{"vocab_size": 16384, "parallel_block": false, "init_std_down": 0.0, "weight_decay": 0.034, "steps": 9492}
Each number is 128 + 24 x the weight over its row's rms, rounded and kept within 0 to 255. Layers, rows and columns count from 0. Numbers have three digits each. The size before them is the row's rms in percent of the matrix's.

# layer 8 attention key, 384x384, rms 0.0796, rows 310-360, columns 0-127
104:114135090165099115111140126094138151174136145107115161114124127132076116096095141106173159128150132113153164108152146161135119151132152164189134111130167142127152096145086171126145124091125162145115121148115080120116147136162133156124107097099125138160147165096148163136119124149106127145113154110141134094137126170142132118128136137140102158126090141109140127125144145107122142130111
094:119121098124117114149152130096101147142160138102135168126140167096139099109114153125170155118136137066140105144144160126097147133140119113133133126116085120139090148178165090113188119135138134118116112124134132139111089074115104144102116149119132142111145109132110136187142098131129160138137147136154128089148140095091160160159134164113109124147128128140096075124082109122082108138134
086:106128132117113137138098140115102087160137148160106133127167143134116110131118139140089107132135116137106153155149099147132159134175117139118111153092143109160172131084131144138124144148134097127105089143138139133138093125112180104099120138118145133150169116091149133162131137111116112161120133098149162114121133139108108149104132123132102091103123171168122096110098122122157115129159
108:188123116115143141135090179145174136115096138127064171112128095154104131130112097176146128143115125134137141133112126133100113125123123137144166121085139146122153166130127132152107112140135150121127102117097174149111132119166112045059115145146104181087119150113125123141126118135166151153100083093115123132115132114097139081144138118135122110112124117127158141086123123112137161109139
105:144152146136126166154127112125113108137113130111150110111123117147108104153134167106152130121102143093168084168103140098120121124133133118089117163107126161126125135133116078160100119112138156125099145133106110108132147086125107151112122169121095107149157113149148136156124133136136111128134135134163125095109110100141128120122153174163165117192114097150136113150158135136107143090123
103:175136143155128102147062119133144139124074106084138070101145135096109120109145101090168126104102124123099068155121100177120142152139123119124125134141107056143122093138114089134121159122151083140133141158124116088155149142145135147117122096112147179129112069159121122131114160148151075129121123107129121131136141104098133125136087128127111140110091098090131138134138156146146139092118
098:138129158161101119157143127109131103120140181084128135136141090120116101156094122129090103144071146114083106129086150133110131160116123098076178098156150128117126120139128138104155128148126158136112092123153123129112100130112148114124137148122132150156144149148139133144129147144135121129170154140141145114117140098119113149083164149130114108118171090119124160108163126110167155146106
099:177113140117129098116128124189147153146098108120112138116179155078085128116156130149123178130125088158177128161147119113151130103130150158122166130096139106092145159103109156100134155138124139136101125128177127117095084127135148104132152105135088133144137124169127159145140125112173152134110114144124133115128139145118136118152121163082118130138127136101103138091144146151124093116150
086:115137134143105132131122097149084122121150114177150117145147101147159152072113105072135118138096151152087122127118148145138094095148128138074091137072147124132088108129166105114126118127144136106100132178110108119132122116131121127157121133123136129120120138102119149139119172149124109102127104100143151095125106130143120130137140118145121113129149124126135121112111115106041163118117
093:123125156104131133169089136078164159112115094166130099154142092159136115131164072150174118139065133101135154136135145155129104158156134132109159137136129104140133119122105129144103147143089132125136132089113145099115132138078156190072151101119141140160120130124114128144151098114120162156150097091126153132147143141105126133132121113103154147130100164099144105152116150116118123133096
111:101175137085128202119139144131144137165123139136100098123107121113117148089153124120118126147131130123147155156153156174094168102076113135101135139164170136151157118110136115131069138140151123075152140133085119100123144142096155122108131117187110127141125142138130094130137159153087142148099124155154077144092134145134155135128127124139124125159164150113071150126107144127131151189103
100:073128131101120098109150091135147149134138151132127116139161049090118185113133119126128112133170130162157071137095118118108112115178137129118124125147107114130129121119138126131170106106148160141132130147089161088145140151107162116124120145094127143141102130149119116136108145111109155137149142159103129133117181132154105160178114127136101129135118178152148182091100108140119143153114
102:127124116133140116128135071161169157127131146131183176146119127111149133162136110136173141113143137159095148119115121123088114093138108143098145124127097096126113170148134161146147133123133113153106114096120100107073116140138166137121164109090135100106107125144152132118131148118117118120118123153105136128148180190157115106142108115169110170186132127129166134143126121166109141155141
097:138111127151089101147160147105129112124118146120108119153122119166115104145106146102137124080114115134116114076150159111112141139172110084115096117160110135135128140174131119140137149115106153191116146116145147130133093084121119098177075103133106172151138104138058086121170132128116104121145147118132118087118146128112075128115153132138131196109104104132122165129141139109133132150102
099:136131112120120153112059110142159153120110136125124103141147164112150108125082140096145102151108120126171151169150115120109141145161135139138169139105131119151153092164140143161055136126162100165106139129104117143123110096117131090124106130103116135118123140161106198119126169127122140103117169146162099117174107156132137124108113104153116128102142142069155076118121146118190113143125
101:147135132134080112110117107135140204158150166116104147116132100094141106084155143112133149136128148109115152141113143123161128131142119108105148106113138118132146152113091137118125118083113149122134109108130136133118170103146147151121106125137112086140093158092190147139129142108125143154124123116156175117162112134114162097133091114148123148165132124102154124139138125113086131133113
109:124141136148107163169146132112101173110182137195123146116125165143121079161125109145139109107122148133104142124128098102146163108123119096126117158167070124133150102149143097118172147122149171154121118155135130146136101152107109112156155134134134153110115120188149179123096108185121079124131131159150137092144149150157133121128098156141137141142173120116088122121147169155159128192120
109:157119132138100099127123178085133095091153135077062106086138157148117088152125113104090116097130173127123103130136081126145121098116127089116116142130130128113119204078104098131130146103141132141101120106148096131109087082123134146151105109125158136131103100083120131126109131115114155111134178143129100110098124113149166122152108114109140178109123118150120207110161123137161149138119
112:140110119153122154123123134100150146123124116114153124092109154154078188076096118149142115143114133138170135161150142159151132140112148082143158104132141133144134112154164133136093140106080091118129127137113100107136162094151188158101086110101173160103119098145129068112170092112078160135104108133066146120125106186111096147082144158113125143143097133107101140106136154121168156144148
098:127138159172104156157133134088138138160109115129082098107106164117145126118146105117111131199103131159138128154084096220109073133161140152090136131136123140122091106134154083106127113144113130105120139123167096117130132154100132159143152125125127153130133102116088142137119140112149132123147108134090096159104126136116138158121122142105131144142109091154145102103101161173089123126103
101:168104118132145145100102125142111130108152124123140166143132129135157149107105133163143133155155134142165109089155183102105122099175162156120132142153082168135092130153152173138142132105127103144108086144134146126146165124125160078106133131137093165127104118132147113117103113138130090136113118125129136125121116146142117113144113119117119150097103116099156121127141076135156147114128
103:088123128092117156149155103137147144128186111153157136168134124145087117112126156104130108127136103134095083121140054144092127135140107121160102122149092156107138139168135102131210128135156153103115121138124122120101120167159132094137133092137140137103103074163080152160091148127114124169102130144129131150141102137125124164185113108127168138153138119129143158135122115143122108162122
098:127076140142117076109141070143120111136143131150145123102123134160162122133136132119098141114105178137108099126150140154148157147078102088112140128131138120133121132116154111144171133136164139149115098121116105102167141180120156148145122156110168113171164158106103094140122118132112132147122106122141127113106139142089112126155140121086092111129093129107097129128090145137159115087107
111:133096118133118118121114150131133134141151133107120151103137096133113078176055150158096133120178088159179153126094114147128118097151127154159088138110131129096112136130118137124140120129087157151116135153152119114130153144165125151122107145123144145123142148094095155135135149114182160090072158118131121134120162046092079096127156115110088111115106114128134153139164151108096093170169
110:132090116080150113115117133123118144117145088102121074122161098166175140115112142106120145155143112118151124149096163089160151072141109153115158131096141129146140140143125117129115107123128117142126104124119131149154137140139069143155131143162130113116101166116119109166132144075147138141115145105130137125172107118134145122137081147134129132082146102144160118132164105143119132069141
105:099132112145123103131191131135112142023130131110155122140151121101079114125123125136122138119123116089134161141115110139129126131089139162123102146120136114139126112118130160090137108127095145142172170117107126094118113128158141116126134136135129146103158165137111099114139120114128111108141131130097178136147138116091155124172127122091117172144160121140143115116105115121099106172118
092:090142166136114109137118130144154130142122132129126105131142128124128123152161100088131164138121144135189149118126156116164123094164148150110141187141109112125099135119155132192128137136120138095120105125069157122131136136119156173121153126113181088133128125093148169103155126148126099141120156081167100138138132134107093147131103124138140164143123138106132124144121103191150125105132
098:139077131153078146147114098115163126127100140132139113166124122132146174152181087084108141139112119094132168103040133120154126156170117111145120147116145154139101142159113129115083147121156123133125082130088114125128107130138126096092117181109148173131148139137081120117156145113151108096135125129141122110152128082133093130085129136176148149130117125142184144136158111105119101117131
105:161116125157141159113143134132126116093117134147116159124147091143162133158192138133133110115135123098096075118096106103131103112114129133158120127131138145112132114156134113134157168121132120149131151120184081146154121158126072145135100154142130115120110104130123155120133133147133124106119185127126165133121152137137144137115107133094141146131117132111132133129123139111141156141168
107:107110146132112068129126106121080150184124111111139093105088145164127160113128118126114076168156094158092104120106156131144161184079115145170115117134116134178168083133136123124124133168116112128138144118121139150149119132131155088133139134080196126092103120106126107123110125136079112138139119112127106156135119125117077151150180127081166134129141145144151091126090108103115130106118
100:150127126105131117117116146165160115152097140071156121089105108122146145092108166131147133134086091151118143125150121157126166162122135140146146113100113132122145078145100136156092110150141138085165100110119127087096116080133107068136080148126108147136121089124120126100089142143112111153107127108115151120131077106138120120136121121144164109142118094124101164129152130152095139169090
092:147127124134106136141093100139130112119120128108123126127150127176124101116112131157143101116145126105141149162118126145169100126133128135139150101064097147109124106128142110119111151146112120139104129131103100146109131134083112150146132146140095123106112105097087112124113135159117169100155160116104156129124126081123115130123111123104152167111196094147127153145157124133123133119107
103:126131106128146115154131078120121173152124103128166141130135113136107095135131100138116130152140097168110153132108137131131152135124118081110121140123113123113133128090093112083102118142130141148130118122129133156135102129144108196149124151133123148140139132132132135123127102110121126090103102101110133164080164143151138193145148103096124074129129119110106099131177118136150093151115
109:130108137111166158160152120140078083173124124115106118161156110147127101140158102110113108099156101128089170120144103172097139085147176180120107151114153144117075121106120140139097150130110085093138102137151156163178099138122118147099119102141142156145146116125150132123167118123131060132161141117128108129115116141120139155149132114107114096116102150120146097103133105137137093126172
098:140137110121100103111133064133171134131107104078169126173147134142130099076110166070117146147125164104153080104170115156149111174142108109127148119102169170163120102177167098170184135125106106085125141115121127116130119145122108133110127138133138108111119057150095131153154126116089133126121098106121133091115131113162148131103136136103128122145103132163111123120138107123162115115142
108:136146133130112133104077091102158133112106136141117150138114149158112150176143137115119113124100122158159174111096069089151131110092097117108112116186092103142121118172157124117142103116097172141185138105194126127124119109122101134111109170138129148139136138119150101140126146121165115112101094121098152127128117112133136098146106114127151150097152130150143141165110129185115125112111
105:146151132124111120115186099138150109119109132133142133135168124121104118099124180129128138109140188101135087119103142129108126092157115122103123139120125150094094202091093104085159129093123140137128168162138113148097148149104136101098109101134135122186122116124095122133122126123112128142104151150117123147117153119095131122134103102129138113161129097137151153102120121128111079100128
111:112113127104126111137138092140115127160114111126125133103096150127135122104177119161103148152133177132096168119149102162103094071158128112153130124105134084165105121128128158123182113078121140158123102119109142103095125146123126114128100105075116151113114147121146150164075092092124142130116148123164143118139097160144132097145176115138130169128148094115166135122082103110138116127155
096:167150098146115097131126129105102113156092149105149091151126136140128167145154127136129199118145118138086108145204107144118147173143112121149118159138171137125138094139122147104173137107108124146180150102138089143147122119151113134114113166117136130111113147097099144159122112138131135129132087085099096125135103118088136134104104140094085119131105125124138110165174127182124126182106
108:107155128129120118158169127173129115108180097165096112121152098156161100088121107132140153120134144129140140113133097140174095083194116157184168118095171128106101158097128156131104113109112122175149092113108116173144158109130134127137163115126083120119135161066121097146110113119170109125141149118148174112125115108099141108149110157130101156156170108120113143139128137206109089101147
097:092103108133116114158101126120124134163140151140147148177138116153113127130148104177091117105102119154120105123125137071139091167077136157109125128136146112128121164125090094136104128111148125123104162099129134126138166138117109160134140090127109137135101155135133110152167121172075109108133129143071130166132191126148108152122138147141116115146095093091100112115088119133184144155095
099:116139124112107120103165135139141151153149123168156145148150144140112141126122137128126130148135107127148136150127132147180110091200133120139158119107142115113139107141088127150102125151123098127110141126113125137126146157113179116109109079169130173125160152061156088163117113133133133126117115185127141114125163157086111099099093106133150122095124124091145116115158113112142156132146
100:134112149129123147107127165135122133148110153123129120114100110142135164131150130134149080127135134147114110100121159109101139177101128139121146141134138165121142072168167114175133121133139122119182120136094159157126132153163173111138079119184126147131116117136146137161121173105143121158083127111123171174132120104112130152104089111104130120130137082141120139108153119150125153102171
087:125141110112119144136136150147124126160166121126121137107119115132167162128133088114174126165156105140093130157162126155111136136088131121117152132120079149117126122132150111083132144142129105144107113137105125087186110128134118144068122144122090120137163097120128128152139153169123127121181103051089113097169121092159098120116136163113114122107144094085090137097141136091113095128130
091:125136153167107135103185105135152104113146104099111141145136069132158112143147077104127108145096150166064096128123111129152131114128109083117116076119163114135145105133130140103184138107121137116096129127137098102122084123110132143137132120154112121138162172154122124109103131113138134105126130142110179116138119067161094131166140122100143126151164130138112141114142172097142109107152
113:114147110112165146145154127120155136134115119111151140132125105112164104118154128149156128128105102121109086129123139105111170113128132133117127132129166117146121105151136130135157128080105133171143110136112094125126124129135143166135171156124137105102132135094098160132122095126148077124089132115109111149142139140130140121147110117084116158112124141097111105116115101103158130149124
098:134135179138118107131113135123127115139074131118119127125135159118173150158108129126068160133128139135155153113124134161155119168098114114163141110139088152132132101130153126143063152111129119135093121126138147087095092104126094132129107100129137150128104144118124155164186122087139161096135153123117098136091120158167110142107153147122160094161084148123138096112092117126184135100117
106:147092111091185133115109148106111080140128123148138112157161140131107092133133139153131144169173137123132129134107149130132121110149159167142099177160164135177104122165138121101141141115132183165153135097153149108140142125117131154120119141154116111152132127160077167139151126148157131131131118141157156127147127081100123122113140088116123177167104123118147119161121104133132137131129
100:136144071144162113145172121090104140182099140140180108135113135150140082123121089115151139138120113148130095110127147139127119148141112125166117133101127116152106091135120086142146116139164143116090146130162088123084116118138140122090154096086124109138105122097109129152100123144138129124145138145020138134138078153165157145142116102168137110131149107181124131186076098090110144127138
103:136127129180102142136116175159086143163122121091092138134138116133120152112117136126097135121082111118106141115137156168152151141104114152130153173112119118137127103137139141115148124181183140150118131136119111112150164132121146143107130071137143126082135141107134111127160119118129111116174127094146106146121132115152117107134090127116171147135172144141079148074106156128090112120106
094:128152147087084112153152116107128160121063119115142157125156114114170161097122104123159155114090125149157093113131127146061138152149143088113148072167123134125132134161142157144145119127119134068132143153140109130181101137130173126105146073153143133153124114130154120127175140106146155132100140123125109150130108110119127132126116079126108169115103104134148106132143105151152126112122